Weights of a small GPT-style language model, trained from scratch on English Wikipedia.
Size: 11 layers, width 64, 1 head of 32, MLP 384 GELU, vocabulary 2048, 0.765M parameters.
Architecture: RMSNorm before and after each block, biases on query, key and value, capped logits.
Training: a variant of Muon for these matrices, 104M tokens, 5955 steps.
Each number is 128 + 24 x the weight over its row's rms, rounded and kept within 0 to 255. Layers, rows and columns count from 0. Numbers have three digits each. The size before them is the row's rms in percent of the matrix's.

# up: layer 8 MLP up, 384x64, rms 0.25, rows 101-200, columns 0-63
# down: layer 8 MLP down (transposed), 384x64, rms 0.0979, rows 101-200, columns 0-63
up101 098:153174123139082081137103108135164092163139116109143095164139087119114108136090135114137121127144148121090147140094117109144133115128125111110133116099156106145148086139104111146114183170139151
down101 103:170114100088130126157102133140109152098103122122143155109152078174121155108154127150115140146112105137136118110163101144133116143138144069139140116085093135130093131150140153083081137146134111
up102 097:107146145168118152121128149147112163124099086103135123116121123158081138134150102141136147140103131149069105132116130124166087152112166112106141116089105117099133161087166115125130098127155171
down102 094:125138106083137108156145115150133114115156147157126150131126141125137125133118179123113116128078118128169141147115127114124170120128093124175099142191119106160152140090082133104124177129107158
up103 097:092094087147147136133174155097128115111132114127122085112117147146118098154142168170141137142135122131162088129109135119167100136159139111122113128123162094111107121154130148127162151150189167
down103 114:153122146118118142141106139124105198156124127120135143137121154123143120128134126118095107129140113106122182151203129123103139133139172124125137114103092177136150111136137112085146159122071142
up104 100:144123141085088132123157167158108119126098151123155170162119131147199141096120167150122129157161118104116121151073099147103136133119107124159132159116146151116138162149125138133115116093136125
down104 080:114131096148134110062135122137117128156118128142122121127104129094091125142117151155123129112081123147071159134113064111169112138158101115148139122138092107168128146154074114135154123125130124
up105 103:112154118107140122069145158164111122137156153087124102139155092110184131158129092117104124150113096119147105125138142130139159125091101123097149090119188115139130114124130125149165164122119115
down105 106:123129097193102077134134121117144122160114129113098131137109111108118127166130105123146108148139128092168103152119121092141113169139113094107129119107143087151120115101115105167100157102159171
up106 095:149103168159134113146123139131121105126129108129154129130137118151093139114102130154107077175108130166153123111137109136126107139106151140143081147123129113133190156128132111151163081159119192
down106 086:109180087125126132150124160089118163159160148112154126135135156125146115151151114124162182119126085144096134141148087143096124166137128141146178098147117119099112126099120121109110128102166137
up107 099:092103097128115096118101138120127158102116120117068165124135140140113098155104125156125103166116182129140130105144064098166100131171133125129128129143143153107107124104147106168105123128148120
down107 099:154120104117118164131128106122135148146130117110169133134103127096093141130157157128126141101175131120117089152116146125096126136099177131088120118164136156070151139164096114065113129147121105
up108 095:143120120163126123096085125146164151111153163087134077163142119110106112137138130147113136118147139169187109114172121105113109130168119139120155109139161132106134133136123114139068088147134142
down108 089:133144132140115101095148125140165116127110139115117115118112096138103153084151125109165077103124112092132106143087172119146141083105116108133116138119128147171124076160149142130177146094099119
up109 101:101173091145158193115131116130130135133115139100114139113129123144113118106172135134144152149096117149131141110152109145147096081124175152141120116105191119118165107169144153106122148153123133
down109 096:136114058109113127116158101110146128129114109157130063127106151132114141140125116076077116122146149122123120146118090107149185131148112140142142109179169113126130099108113143123136100128136147
up110 092:125105134102165125132134124112144187103137103141117128156153162127119123114131133106152084130121136148120135172151129127105105135074145161125116136107094097172133124066108164165136131173136144
down110 108:149127115116093122144116148140149045151105128112160120112122096105122108133155079108125150143134121173140111114160124148156101110188162128125113109089153137145155151137109107102146134112138142
up111 102:168154119136141130118114145180098125123149152112116127122155127083128127092111153157110130117141103121114108116169145087091081127107062176117143099136105131124134129091133102128138153086126127
down111 099:120149115156140135102123118128096158109115110092108132122089100103120155143147105169102154142100119089120145090124095156108109190153100110111145102135128098146179094104089143117129139146138114
up112 101:115123089107114100086110156133130114200105143113100093131112170149129130150116121132138109102105162121150084129128139127071106129136136128179119094131122136152144115142111132184122133128143162
down112 107:126138135180126132114133126131109146113091123143135120129143107144117093170152105089074142098137110131077122135119094140148142158116101098110108114066121168145090124146098163129131126148132087
up113 098:172158121103082154116166125152122118159128108166097165110129196097119131104140115124137127124102092111101139138143139080160117141133122161085130136129139133097117124091146153127126148116139088
down113 091:093141119141145093140140126157120120129112116112118082109128094148148137145120158097141150099125100106130124098116106126114127146161081137161121124176141137131130106122096121120195071134069125
up114 094:146106161097114147165138149118125136132105113117099139111138108097174128094114097146168108106112079142143120116152147081139124119186144123154122108120135103162080116161118139143096106131160156
down114 092:114122115139138132121131120175140111114117153160115122143098130127077148162130105151094122155126133112122151118131138142134079140127189144103124148133115145109136140145158075089158119063080116
up115 100:093118123126102112159152096151148187123069131159127143141111155097135119131108116156154145135112138111160155146135131148188145117083163099131087110077094134134125144120137122135111142133132141
down115 118:144107121142154090068134151128125113114164143143134121077149102134142117091125145099139138129146119129100105139125134085149109128119140146126119081064136109111143110166172122141128075095112116
up116 110:127118152157126101124148114114072142108137125115172074125101134130137140062136165112135131192101119159103161119133137114137151134127129146126110153101113140121141138143137080125151157145096162
down116 106:116150136102101122115164096148109125156088160135129146120130074083108087120169156104169113091155122161140085143128108153098145164127158105097147129146143144134100124138104135153151130139144129
up117 109:137113126088148080085143186108132124133115138149149143149113102149091181144125089127117170139129113130106129132120114145085145089147109153155153119112156155150117098146139145116153102130148170
down117 097:126127162062169151096162134080169127150136153104159100103124135123154143162151118112114150099126140112133114121113128109081120121113140109110124124102151139153157169164166128137142149134148165
up118 098:152129105095115145122166146109101114129161127116129161114167136087112144095147145168164135146107136121138147081129119154146123168126080106181102107133120108168147144143141153118152162148162126
down118 090:123133157106126137129145180176114138133105149100140091155102106103130131091109145133120122113171130158146151104140123140093157116152185140086130160098122129135159131178165146105145123154133108
up119 094:159109101116127128119122165134124121126146147143162121151117129153174105141096104112134116096104109158156120192097148149154144113108102104111118122109161092167103102177152098146104125162108135
down119 080:125133183140122136153120115150126132103162118111102104173108100120083161135146112163130111134134132103097139121139101139091108134159146136091166109097078174142144125146105106096145088146117144
up120 110:100145125117149119102143150142152130118127123119122083150142107118127146108095163145090133147168133147125084174100090164117122154148183133151114143105112126182123125142117148130096148144176094
down120 113:132142157122096148118102148116143114139109142129114121158134124136108145143101119120107154093150094153182124129112132091089110127165134149142112126050102127137116149143129171145092155111123071
up121 104:145132101120094092127141130130159120197126105147105126157138100125117162178179143119107154125118129075124138127112105127177095135130125189125110129086122156105127135156115129112120129128139140
down121 107:116100142150116098126117157150088107099133127153087160167091118134108170155119152088144144120128088150123121138164094134150149130125182093143124085131145122167120146127147121156149117169135131
up122 100:115081082131111149134141131124155119145094102119162107133119160157109089132187126121109148135135141154102146107110067141165140130133121123135081162079106122118133124154119151109118158136139094
down122 112:123142140124156147147167109147111114136129105067127159108123130129122093112140150155157162137089121148153096112153129111162128127116099117100128138075150146162091151150106177111163166151120117
up123 093:106126158137105096175114126142131145122141101135164162153138151133151120150138075128097095105116101118130134134131146087109141119122143162101131123103119122160109162173172134151132114116112201
down123 094:150120112099140150119165116138145118125129161126094135139158114115141159119166126152184159135111122146115123143170101127137125114131125065134102138139133101136089126102101103115172168136147064
up124 117:110165130138080085101157158160106136117114072135165115116148150158146117120131116181161121138167127110104133152127120150117122136133114139137145100075141092145131119152134163108146152095158141
down124 109:080170152101142127106114152119081126076122101105098101139094124113151099166089150163124172132108166131151116147129117127133131114133132096131156117099111125127127117113130132076157121098165130
up125 106:150138140137148114103135129154128119167124113096166101143077120110157142142113158140143154108118146163146137168115171161093114132125132126183138118081138109096102125146095159100107172153130129
down125 098:145143139127109094122118160112099127207137161072186130121122094133171135139114141141126112112126116101088146154148153149126116154146123147122119122139120148121103090174109135141154140125142162
up126 098:147091082134070111116128140163118170099123085114122114109155148113121157091173112116086177138122111128153085128112139121122139135141103101130128103141132090122131089136140140107156152138108105
down126 101:149123132143082144139170140073115122124115135124130130103123088125129106093162149122108127129100155109155083085133139103110126131110116083129100150089158123120139154100108134128062112143160153
up127 102:110126104146135108154143114134153139155132115145079104152106104118182137151136125140140133127141134122145144187113096139169167082127150177112127135105133140150119068161141148133138097153163130
down127 100:101113159136093128136141133107128145179155111066126104116121127117085120121140117086152122098159085171099093107137102120110138099130115117109158138090148130147152164080149112116120134124137104
up128 090:105098154157137123156080131126158152105162090161084164137138161149125157149170134138099146120115116117113129096117134088106155120092141102109123177103115116113153108148157130125117153140162150
down128 089:116120148112096123129149129140080116090135161109109099124139114096119105141133161157135113167136062137135124173167172128118103125156114115148083139167141123117123102146125159135138133113124072
up129 104:131115118132134141145126099143130159140120125128122130123126102137163114141074115112118140159162139154112085160151095140103134088111182138160139136106133101162117142111102140108100137204149083
down129 100:124081132121133112113094153109121141166114162120138168118132160160106127106178124154150110083156129119148153129100164129134097132133121118137072140124101115156112142101184128140104108126093095
up130 105:124145113102144081132126114085136092184133124098123149137166170166150141169164168120121082148109101127121159149110120106119121141098125139120120156104112116145153101115119115115147108078106130
down130 120:099116158132154117137099119102117091143058133096136169123166098127157132107154102139105114139103120128124122118109134126102137162141165096155113113105189173120097125088139126134105150123111133
up131 101:134100120106186156107139170098115162120134148100130133135131118105075135134137166126096153164104150161132125138161114100141102087132128101098142130160148124148176147123097128078126144111127117
down131 086:132146130111128079135098140162154142134148122141125164078122185118176153149133124106126114092139144102113092130144162120140160108176106155157123187153137135138128122131144114160155124155117140
up132 097:147147128126116125120100175155163134149150134168146109121135113169119137146090113125108144164130105137088105125121120175134104140148064144158118161087151159134138118126134122105084148131175110
down132 101:117115104113135121124097154128110144096147104116109169179087126131114164128117129133120118109132147097160084189076084098150144113131111109124139156111109147160146120092121115101149109100143137
up133 108:125093148110108138108173150128145131144138132144164157127117091119106148107185114144073143114150117166117154155071130146117100132142140112141076143142109132078123110119120147132144154137149164
down133 108:106136124145151126146114074136103118108136138136126093099109102106099170101101144114158138146137181121127120109127115115153166124125141166126155160107105138157122133125097132153050148136110168
up134 096:151105120117155122089115166102138134111103120143173173135113095086105124164147134150169126143116133130122098170090106092159144093139157150129120137143100150154150078103150102124119127133150146
down134 094:098155100148097119114117114171126148178134169131071119094160127141134124104127095151096139129114127126125143113148147134077115148111074088149147073125138128083124112137132131130110122146142132
up135 092:094121150166141108090140101112140137137099113142099142154111166127138126149121166098102107115129119150131132139119137143127204131140151139174117172084132159126173171130103155134117113132142153
down135 089:156144127190137129172123174129133170064131130110124106112171137098116103121114129112151119108102133129117126150119140112121137143146078154102113150127129137148091124148134132080140164093164120
up136 093:105165132098149108122141118118163149130090112146131182111087094116121127098135144111155130164148141123152106159107117109123141092073154177123160094087136145100119123146121158157111110118145117
down136 099:173136093094091150112094103088102148122153134143091104147120159132129151081169127135133089117114111119130142151153114113160136150112109142128092146160079143121131152130101145093156160139153122
up137 088:122124145127142148088114141142150144131114128145144092110178131107134145108120148089124141147121143140093118169175168119146099161098106184147145155140166128109157100087132170139123151128164118
down137 085:131134104151106102135141118151122175143130167127114129084133104101123117150084190124148108088107125147171133102107115125087120131142086141107174147077117109131119118121132137143087129104144105
up138 106:134111063105166106131127133151126114136113107115118168114136153151136136080113125121125144156127107113109096131063127133110088136125061137070127128140104116163146108118125110151139112128159128
down138 110:161151118145112091150123110173131174140149128112104136131101110103134119103126102118157157143119129107169100136126126072110129109113105106171158135083173130165136118108073136157105134141124116
up139 100:107145133121086151102161110143165136104099096140127112091097105153125121124202152135113122145130121148116127108113151123114134153130063136109146105111137086097096138107130107109123150171151148
down139 107:122108143105104172139130120119140106103123107097136169136147116137097097127119142154142143130090169128158145144074081110133147111140147118080120104119123110122164137101161124120145088137195133
up140 105:124093139113092102088145123106124135098128147088180128136125116120121108151118083119112136147091119135141113129147119098092062103080146104128158145117152127106139123163133137091097155158103120
down140 088:113165094143097109130102123153147084144139081153145118109127126089106158138103129118135131143121123094115113140088110155144166156118088138133090098142130106156104120128142089176129143087157160
up141 107:108105125103097148114095117186092160092122143138160136168135139131141139128143175106159100117093165141128122118180144119157114121104102092130097142179139122128109102118129126166137105131139106
down141 118:103121135099164142143128123122092172144117124130119156145134125153129126150098122109126096114116146121141098132104088144131121107094124067174129165146103112105164145096115172140104130087115072
up142 104:170155127111111079137120133149140130118164121084144089157152136144139110098099132140121166144049116137135125148135128134117127116082141098181146122121110098099164134120112112121121143167121136
down142 100:117158117123138096126114115110124153155147081122146165155120123091135144112205108145121098172110121145141160103158109121111127115112126082102150134155088149144136159118089092124133104127126103
up143 102:123152115163146115115151131151136126148147121137154155164112174114099151114135146167142120122139151115167130116142123097110146130146131112197137165141151131122078109085162127094159144130173094
down143 122:127135147158118136132160132115146086108086125160175118140098103126139081091140088135159114147099136138169140128096085161138135134106159155120100101165116097131116136183135153146138138116122138
up144 100:131125135129096152110115112161171120108132139067123120124128100167114139132093126144143084153098101110154152123150116098122099143127147099114139101116100099132123123144119061101187108117105141
down144 093:121162142138142142105109137144139114089145150154130152089111133193118149134086082128125105135078116091112142163139150115101152115115132191150143122094129118136135129160120120141138169126089140
up145 113:087113140124118137097151163146128096112117123101164150123148111113115126050118129132137119086091136131113115103150127132120121145101081174126158144138159112153137132149140110172132115159145177
down145 119:134116136123080114150127114115148123115112120136110112148122126162132133179133124154114128114183127142134144119084118149148091090095098164104179092128125148165134157081130155123125132100159084
up146 103:108118142129090155122149113139116088144104100084117082117135134144133123099127108108124098132144103169131107126125090161092093124126103107139111150117123164132129118150200075162109144154131118
down146 099:130134122112109109078090125116090133110135143069139167127139110132116114116135153177192143160118111126164147112100114147181146176142122145176136122109145103118132125117111134152127111138144123
up147 107:117119084103112201121090140177130132096159122141131100139115152137118126125117133089111133080129115116124134148138097143196146118116109167147090127116126135127080125127131127129159133161154123
down147 119:108098135112136133148125190179130140092110122150131116126172134175141157135114161129188154126149151149117116169115122124172118146098083148132095110130155139123117143142166120116147105138113136
up148 091:095107144094162150138146128079147146134131113134149151116124138124115166119168155113109162129152138123168119107121160130126130093121167122130075117085118152154116144119195152122081124108107123
down148 101:145135136127122155123091106077118120138092147160150168148138142143117166141098081129152100098107105109151122118136100111112073117084096134153103136123162121123114131157116083136168131110104116
up149 097:098136150171111103124129098100125118142117131151115112116140145107176121156140153135107196144079096135116098125100135118154136098165144138101133134099086135103103083120126113105113119128134179
down149 110:127113096093119138116121132111130107091128097109101134139164127167130096147149111130134143144133176117082121126093143119152120102111148071079094123117102096103102083097087125098129134123121105
up150 104:107123153158146147111113103188093155105123131129084137104124107112133100153156157137084146150117122153127139138178146127145119160150133124162128069124146115124158135148134132188150141149137148
down150 111:163114111114110158125136118134109148101113156157130102134125068145126097162155115111086162165129085186139133121143101142116146143128101126129133097069109127137125115085107168138125134108149133
up151 086:137131126127139091123119134145138116169162132093125157139133097165155117137152128167104151096108107119133096135152110115148155134193171085156156173120131121116096153163117162106145156120121112
down151 081:073119107103104171109121152158165126097097115135116085114110134111141121122126097097130108158129131103173113133136155132110091096110132111077127085167127131116126132117148080125164118134139157
up152 102:113106118114128096088141141155070135146160165140116117141153143121110073161169151150127119112141096137113124106148140094137150159083159083136132155105125131116153147124139148148176112100127127
down152 088:115108135127111127120109113119204147136111111063142125138123122124160135104148151149120151138139138139150098148133108144140103146145138131100102118200147131137156147144132092143096091161146171
up153 103:128091085106100125127128080127129098137126128088133103096163125122139104149160119105089120133125149108105121127163160112166078096168126158108134123130164143127140148142110092120067127112114132
down153 110:152131115163152122123087131112122144116124138114114121117118140131114122153117086106098134126154117095126139136153121198140150145123155150163122124119153181116102115148183126134154158123132050
up154 110:137162143110169077084122152127112140135129158123137120165139169142091113091134150169109148136167130097150153129133124161099122139149099141117118140109145098134129158144128118126187172137148161
down154 116:131116135173126128109144152143108102108119079114115142150147123150192123154171112109108105151127131119123124086118107101127117137086147088164135128105150152159085135161124136115092128130145178
up155 105:127102123118092105121125159118134085119143143110155129158104166125120096130113147157134105132077127172176088098139127095106102097133124141122169127164134107133110131146134182119131086122171132
down155 110:133124126149166134136123115154137168101138142143066113122168115099110161123137105109116114122165122102100121162138138143104092162134103111128116126121113165108120115164160078182161119148091132
up156 097:127132134092119118149133136101115120128147119100147092140111168120067190134131181103140121146119121120127161114153132140140116117136118111160133166130081068112089125135103102106115103136158154
down156 103:120116123089145136126175116124143171125119137116146134131120151148074080142148105137143139115130145115149126144160144145097106134106143101198113185116129110116104133118107123076124140142110078
up157 106:120108146196117113120142146159142146131185132146132146124120146104176142148174148128120107129088130158101131139118131129155135115113130108114129099147096143138128119194142105131186124163116105
down157 111:085063087110159154131132143103140125108153113146144140156134152104109085135114120098105126108091141105106114100131129109119163121149152176150128140117146094091132172091134113134104116106130157
up158 096:123102145144107161125126146128066102128108158150112163145135159106088083132109103127105122099146128137119086122110128120204101130133135148120101131094134125088152140105148164129108123146137099
down158 098:099120143144127102127136092137172143160151127147153077141157140125125169147134154114128129149166108139098133152168132115101188105128122137163155121167115144123171122160176135122171132115132138
up159 089:084127116092136128132148123158082161113093133091128203164123149154158128141089135164144091104092148121141173139152127118113127136119134126119152146152113112141158128115133124133113112165129089
down159 103:122145091124140158095148128120135160153143144121145125126105120131146151159112141133141191139100154137112141140132120194104138119088161090165126146088139149086169136111159141084125144145132112
up160 110:084165130100147171132094081145120141127157064108142104081136135164109101099140119137139144150111128126142112153117140115095123173138168127121083120108139151094148119153129128112155121124129155
down160 106:139144125168136208133134114116143117135102171096149124099113127124149136107127122134111137142126157141070138136153153132149118166105182144089132148133131112138148156112155137103122116185145103
up161 102:138143118085124121135126156142110153114134173135114189105133136157177175131152174194141158114106143132075141125143153138142157110116146128137152115125157118125136120118143146126174121115146144
down161 098:108119141169153105174069090151113107098123111128101113137134117119116084130120155125132115130090158130163119095099090130172104127111121156143108127149130090159094144175121137143098122143112132
up162 094:128151116132071112104145111085106102117105162177117167146099153142113143146141153136140157141135125147137118117162137162089144139100133129103076144128109121081096114142158106088145123142117157
down162 090:078133115110125113174094144117133122168194139130153103098142128150180150135154142127164127140125102156076157132145106125120137137138090129150158103101165129123116099103118160121109130141139110
up163 097:116146079128134137099148106109140103131102165094145063151135153103105154117155131117149113140085109110126127100159126112120129134086064120134126122134170109104139095100144124150140137159152154
down163 105:114118118126141152145172107103101104117116143119148107134095130118143115108156130122150112109097142100130197076110090114093159111092114156119138121132143154128139120081125104111066121115141097
up164 093:131149142088092171145119118118125088145111109106137098153112125121150110113073137089107080138107116107119115133161137136125124166146119109128128154088166101171115112102151185148141129145132105
down164 091:106089135153162126135186118148106175097147121136113146092151141140120158148172140176144146149158118149109123116163120134123101103147116148126127104148099160110110130143121066100133156143127152
up165 100:134168157098157129142129157138122123113129147116080160132126129108116097106084157170108130133169111101159125131125119111115108141124149134122127117108150122143162077117106146069127114153184169
down165 125:116121130105132107144094189138106116132126140134091133165131094124143089139113145145110162136154090113135143142173175163095134130147170102152119112079128129122125104132133149104113188123119115
up166 094:129160123103145157107125088161130155141145104106114133135120136086097117096142119094104160137166073133130130168149152157145137107082129108164133161150116136112134079146077138114141157128124122
down166 077:110118146158131143147157140117159121146115113120139104091124129132198141134134124097127098066105159102147115144106108125095091134121054114138104106138118126151113118133141151135167112157107150
up167 112:111137099143111096146113120152154143109144169148122112169162115173123122125124146095133164115149120118089155092160149078129127144111159138138144160082093109122120090115100119075127133139121151
down167 109:142164128158111124094143105137163152090139144136117147119135128128139150104106170100122137120154107141174123131134166132140095152089166145092159144110188149182113133154102105110150115111128116
up168 100:119112170084123089094156133121110117140078133099115139128101096123117131128120130145135135139121162140173138121098140143118130150150144090069115095111108105125105107140078124122150144184108165
down168 095:115123078165137101156139140115162159109157085133166104135108144163124151103142107119155107081108174125075146136109138157117117123153123092116163109097128112117125113117130122116149118158157163
up169 098:122050132099107079114105099116139121133114112137146106146140100096144119151121153150104150128121142174143109106111163174143111125154102119130159102134161160100147168117130110104134111120102155
down169 098:104122155139144133075126108128130136098128159097132135110140131115153075129141121108119125184149135097153163092123104106128133157118130162107109172117097068130161175131109146135147110109114152
up170 091:105113102141140095109162152142126128138117139153176142109112137129116104124109111172129162114106105157178082124181156142146120103120123187132094121155159137139172133136141113103164121104128136
down170 110:125137134162149146056104156111122122148120135155121123146101092141118121090148151135119146116104120140131143140131131165133113158123158087139141122066143103077097115139140123098148091128131073
up171 101:114135154084166110126113127148136129156101134147162136144117068141135179112140078200151106119106118132119091141163122149110149096138105136129173117132130153110124124140098139110093134136139130
down171 114:119112122151143082108061152101133126127105165166103127131153153118135125097154115157120134085120142132072129114165099152122127107121097098113169091095132114129120118111151149097139100131155122
up172 096:149156135156138126143167163152111108142103123152119126120141113109106141070145158108092107123103134103127105109155174121083106107088130164148116131129082139109091123152117110136174147133130166
down172 084:096185121098124155097154148102149108138109110105131082137086135122170109104102162121134154128120134106144130167129153108133143134118096151092114117178128097094125102135109135150158120133176117
up173 104:104102111138084128132150162114151110103105146163168179141179159130126119120115122103094133144094114102110132114094103093092160125113147112155100123152107177129092092121116141122111146126132144
down173 093:127155146157147135071131101166150131120147133158095129103135118119118158100093126123118123124118120157105116140138106127123141165104106149213136113104157174093109126172118120149127106157114133
up174 104:116075138107107145104129124139145111085145117133148165156106152130096126149136116109148164086097117138110162135159153078119135102088116141150125123160184157103109125116119144173136163135132126
down174 091:130155121122136140091091128151123122149162112095116123135115131125143115108174140113133123178111149132171162103129084115141084176104139126165145146121089091140097131115121154108116131069117147
up175 095:115082106093175131147117158095119110126126130129094138103144161125078126130153164123143142114141062140097140124135117128132086110109126094177098124136154120116129115136101149136172160139125157
down175 083:130151086131121127131152114137134149107153168124164112135103139064147099119109162124134121124099130135151080096148159153110111167159102117144136175148090072133128140144105125109102108118112129
up176 088:127143108106097104141089133122081135157083141107132123103121153167122126155176151178123058133134125163108157166108120129128096147144139126102150133112133142142156106132134105107164138140149147
down176 096:147125131154168113133138124123145119138122144158144114138144117135127147119202164167156130127141159114152153135120160117155173119142086078103102090122152118144087097090139168133140113110110131
up177 094:121095140162109140148097118159136148139121167136130131128126189166081146124120158100158121102173104144105093081114146123126106118136088115098142116117137133145172148107114134106149146118149168
down177 088:110101145134136095106095116124078120101130135101111126100161108138110101151129123144151165136105124076122114131132126133165098104142091111134163134101130150116131187143138128084099168174137159
up178 089:138156160102088118125141096131122122158134141125148168156151147092131083147135172134132120127080149129145125116149059158149127085111154127107102153170152125126137115099129135125161152102107142
down178 090:104094110123174142122118138141135121130084093171096106105118077116185137123110082075137121121148136105121138133123131101108161153151115122128143099105135133152101140111157132135082084132116130
up179 093:144112094118153126126110128161106124123134108154134103163134126105117099135159132102104169150094149162126175179112108142108120092148123136141151113175107085145133091118151134112145177163152110
down179 080:115150156126123138139147133141131129138152151100087190136123109123109142133147140103132103096144145090145100120181150146116110113075108117100105195136120140113099097129088130149147094120126158
up180 089:087141146120158124088164138153145114129160153138146153104119129181110118111148139169134125151106155106088109119107097120130131129152121105099128090146105107109159124131071176116097108119156151
down180 095:142096101130118123100121134119109143073128120174125114124163111114103139160100128099134149130125080145090123118137151156107158096145113170130081142101135147153155170133138123173161150163137142
up181 105:095125129123129146070160096160140147132114094117132149131128136157111143132106140120133181125160151150118090095108147113144085141103111100148154151146144124112073139137162147131139140106172173
down181 103:107156142116132089140119121141166108115129139097105128103114094118097154099140147108120083120118141117158082148087163104164126127090128118176110136169148138193149129140121140115104132092126127
up182 098:102115127097144153134096157168100091116083115099130119168123121158134082111119135137089159148120126110146119065099148162173146149115133139125140117110127153156138093112122128111142134176108116
down182 093:099148136151141104120166113128168175139134115130123125099138131091145127122133155100136122134122088092142162172138109085130134108139126127117142148196163134120121165133136091154101139130124190
up183 100:101095116153140078122126148126100141128102154108144100125120107122097061150144128119118104118142089138096159100123147086136112138171135151158097101116125152099171099141149126098123117150165134
down183 106:116134091093139120107146139125144136085117138128150127117178104133153202122109160121128103119113137090153102128141152130139131085178154100122139171146160161132114132128106143122121134160081125
up184 098:106117123114092105114114129098127119123128114138113128134196169082160118153138124165162084141134118126152094124153145103134170100160157121109100152123109106115120157149139140129150167120160171
down184 122:115131155116156129143134145150080108110092127147145135119074099148121123118115144094156152136128137132105152118150113127135153147095153092113140082121099171115169106136138114128140059154103092
up185 095:130093139170135169111129133170176111145134145105124154119097120147104113129145132136166114133113147103126081148102167078164126129134126116177139124104142142123094099134089105152141170110103124
down185 084:077119146126129131115103131162112107078151101120149118151142153150098095105138159144111137190134107181120110129135107121137189126103115153169132140157131103154139119165114123126124131126107164
up186 109:133135124116130138104108127148165096173135083133104147130144152188139129128084177097133103128092137101092142124151140105126160125115115131084123153119151128099093143150123123078138140094142097
down186 108:082113061127112104112169082135102140096140100131132134112189154142123163109134152105159126117118133140117101158113107112142130119152122125129113120191133113123128148163130129168137120161156118
up187 100:147108142098150106087145112111179108109129165154137130164152147132115063096125113132117121136137091134151151098129094139105154112167141140100129154120177124106124115140115121087143115126107177
down187 093:134133098116120119147153133087158107133112139167134103139163147118113079073111116129123105084146133070136122064102111133107132119130087110129104127103146126124119130122187141138121092123143133
up188 093:103150121098088123146085120168129102100133153153108103097147128131133101120118158121157139148128146124126126117168151085147108108146101168141081133159143127152101133146116149166087161137175146
down188 093:119123168114146166094143134101126158142152125091082142137109154141097110082097156115116104122162119147146124081129108132086125109088176100094127109109152169129140125107139102114144156131141121
up189 093:133104147117147141123106137144094133129157123105126167147134067130120163152117143143116123152127149134128073168100127105091095155092135109132122115129131084143102176080159136091138131139162137
down189 087:113117114148116154110145127156158116126107162114122123090143156113125097118176099115178117129066149122143150146131153150155140123105129109169147185148127149123170137134148084105149142128161128
up190 101:118097134111129138117105144087126123130100141138176155123146181101125163161121113091149106142165123150136107141124098139092144136138091121149142160121058167112107115138151123134097105108164124
down190 087:126168169115167140169160119128142157157150130113135135119103124140174121114087167178089121139115129076127115093141130153095118135105118166145092132137130146159120169109142097146130118112113123
up191 101:141117070148105121096121148094110160143166129142093149164110109068166116126124114092132088147088145145134095144148063099117138104134132137137134136130147129119120105122104148104129108123131100
down191 100:120152181110162145123111048126122129124122129114139147073177131154116109138141154170141176131173135136119161136115132157123120130127137108108096118132142121092129116114152112161153155146135147
up192 108:087124119092158115133125129149174098121144114136137116140129115111098124168160181085079150127114175095103104135137143144119124109114154148118083135122132090114080113146124101143115109106146154
down192 118:139109132114185172127143107141145156160166118155121148120086135096133106159117146145124140077142135118140163135153130107126164150095113168143136123121139096147142117112095072160142109107100107
up193 103:121159087137163108089144153111105106110108152112111182136134136154107080135147145117084130157092127163120139084086132124175126142146106143090120156124116140128139111163118090130118134120157133
down193 093:121091123127133151139123102154128143162128084127169131104132139075165110130103157132149114123162157088106138179169132127109115129089106086124125106159106117104138112107131106104158145169105145
up194 101:137109108097108163146154140123141129138118137091151154142167182169112127140132166113102127175151169123122098139110098157125096114149144122116167132135114158109079113117110166165114144135116097
down194 096:100110083129117142141118140133101157129148135111116101124092133140144099136125160081136121149160165139164123103120154119107138155160146140109148113200131115092159148144120132145078120089115090
up195 096:080125118134106111133112137150173116120140138119114137085124093141114163109111088110091164139130126108078128133132126121100148123145157074147116120133102119151153133155091061130126139142164158
down195 089:121158115118116132128157082157114128125153150116141130137144151102147083129111211156164163145119148118130116090117152152116132108093142133118141139138158132133090101094103169122129145145137081
up196 098:113098143148143144152118085153098092125156142092134155159160112123102159138103177130153123140158160087117130126122130108103161168127135122118110121113154113124090130140122085157156075133120094
down196 090:145075089136141106145110151106149146100124099112143152097100153127133146112131134094102150118109089135107098131155118078101113127125162147152127067122142168117151130153154143123136179101135129
up197 083:118132137095142141127130160116093143118120130141146090149086103127118128120131107058135087113172123159130106155135160137127122159110083146118165102113111108143086085142119126156118119148174154
down197 081:131097110145122104129096093141114109122194126109161104117121119162127136124142140207150153141121127128100146092152104103129115145104150110135121112085120168119124123155155094131156094127155149
up198 099:086122140123097118126132103140089131178153115127118130104147122097135158169064122134134150175112126119143155095147081107150093160139139106133128148129094110174156114114125104138131167143124139
down198 109:142127151144129096170146139130142094144103089136128095118151105097130167116095091152168125133076126123146168116096169139127110098144162117112126167123164114136153076126126145117131153094125124
up199 096:121135125118112172106105128130124154147121122152159138084117127103148130122100130095158155115146122131094115139163123138176125082121065090125169136118129101155158168150152077112137144103138137
down199 082:118147113131124115136128094137149103109175138165127110080132167161094130128135112119118121188115157055136148148107120074131131151096115158135140109145106093152149120141099137129156141138137126
up200 097:103102096119150161115140133147122149151125149170087123165129124123083162152147162086135109113152144120126113160161135168144147144113138141108122084124175137163115136102130131135160101115111180
down200 104:085093140148111109093178123133113093164149158097139130103135155144134115137118147130169143165107113072132158112144139167141159112123129144136131137105145121172099142122117144149156092120092096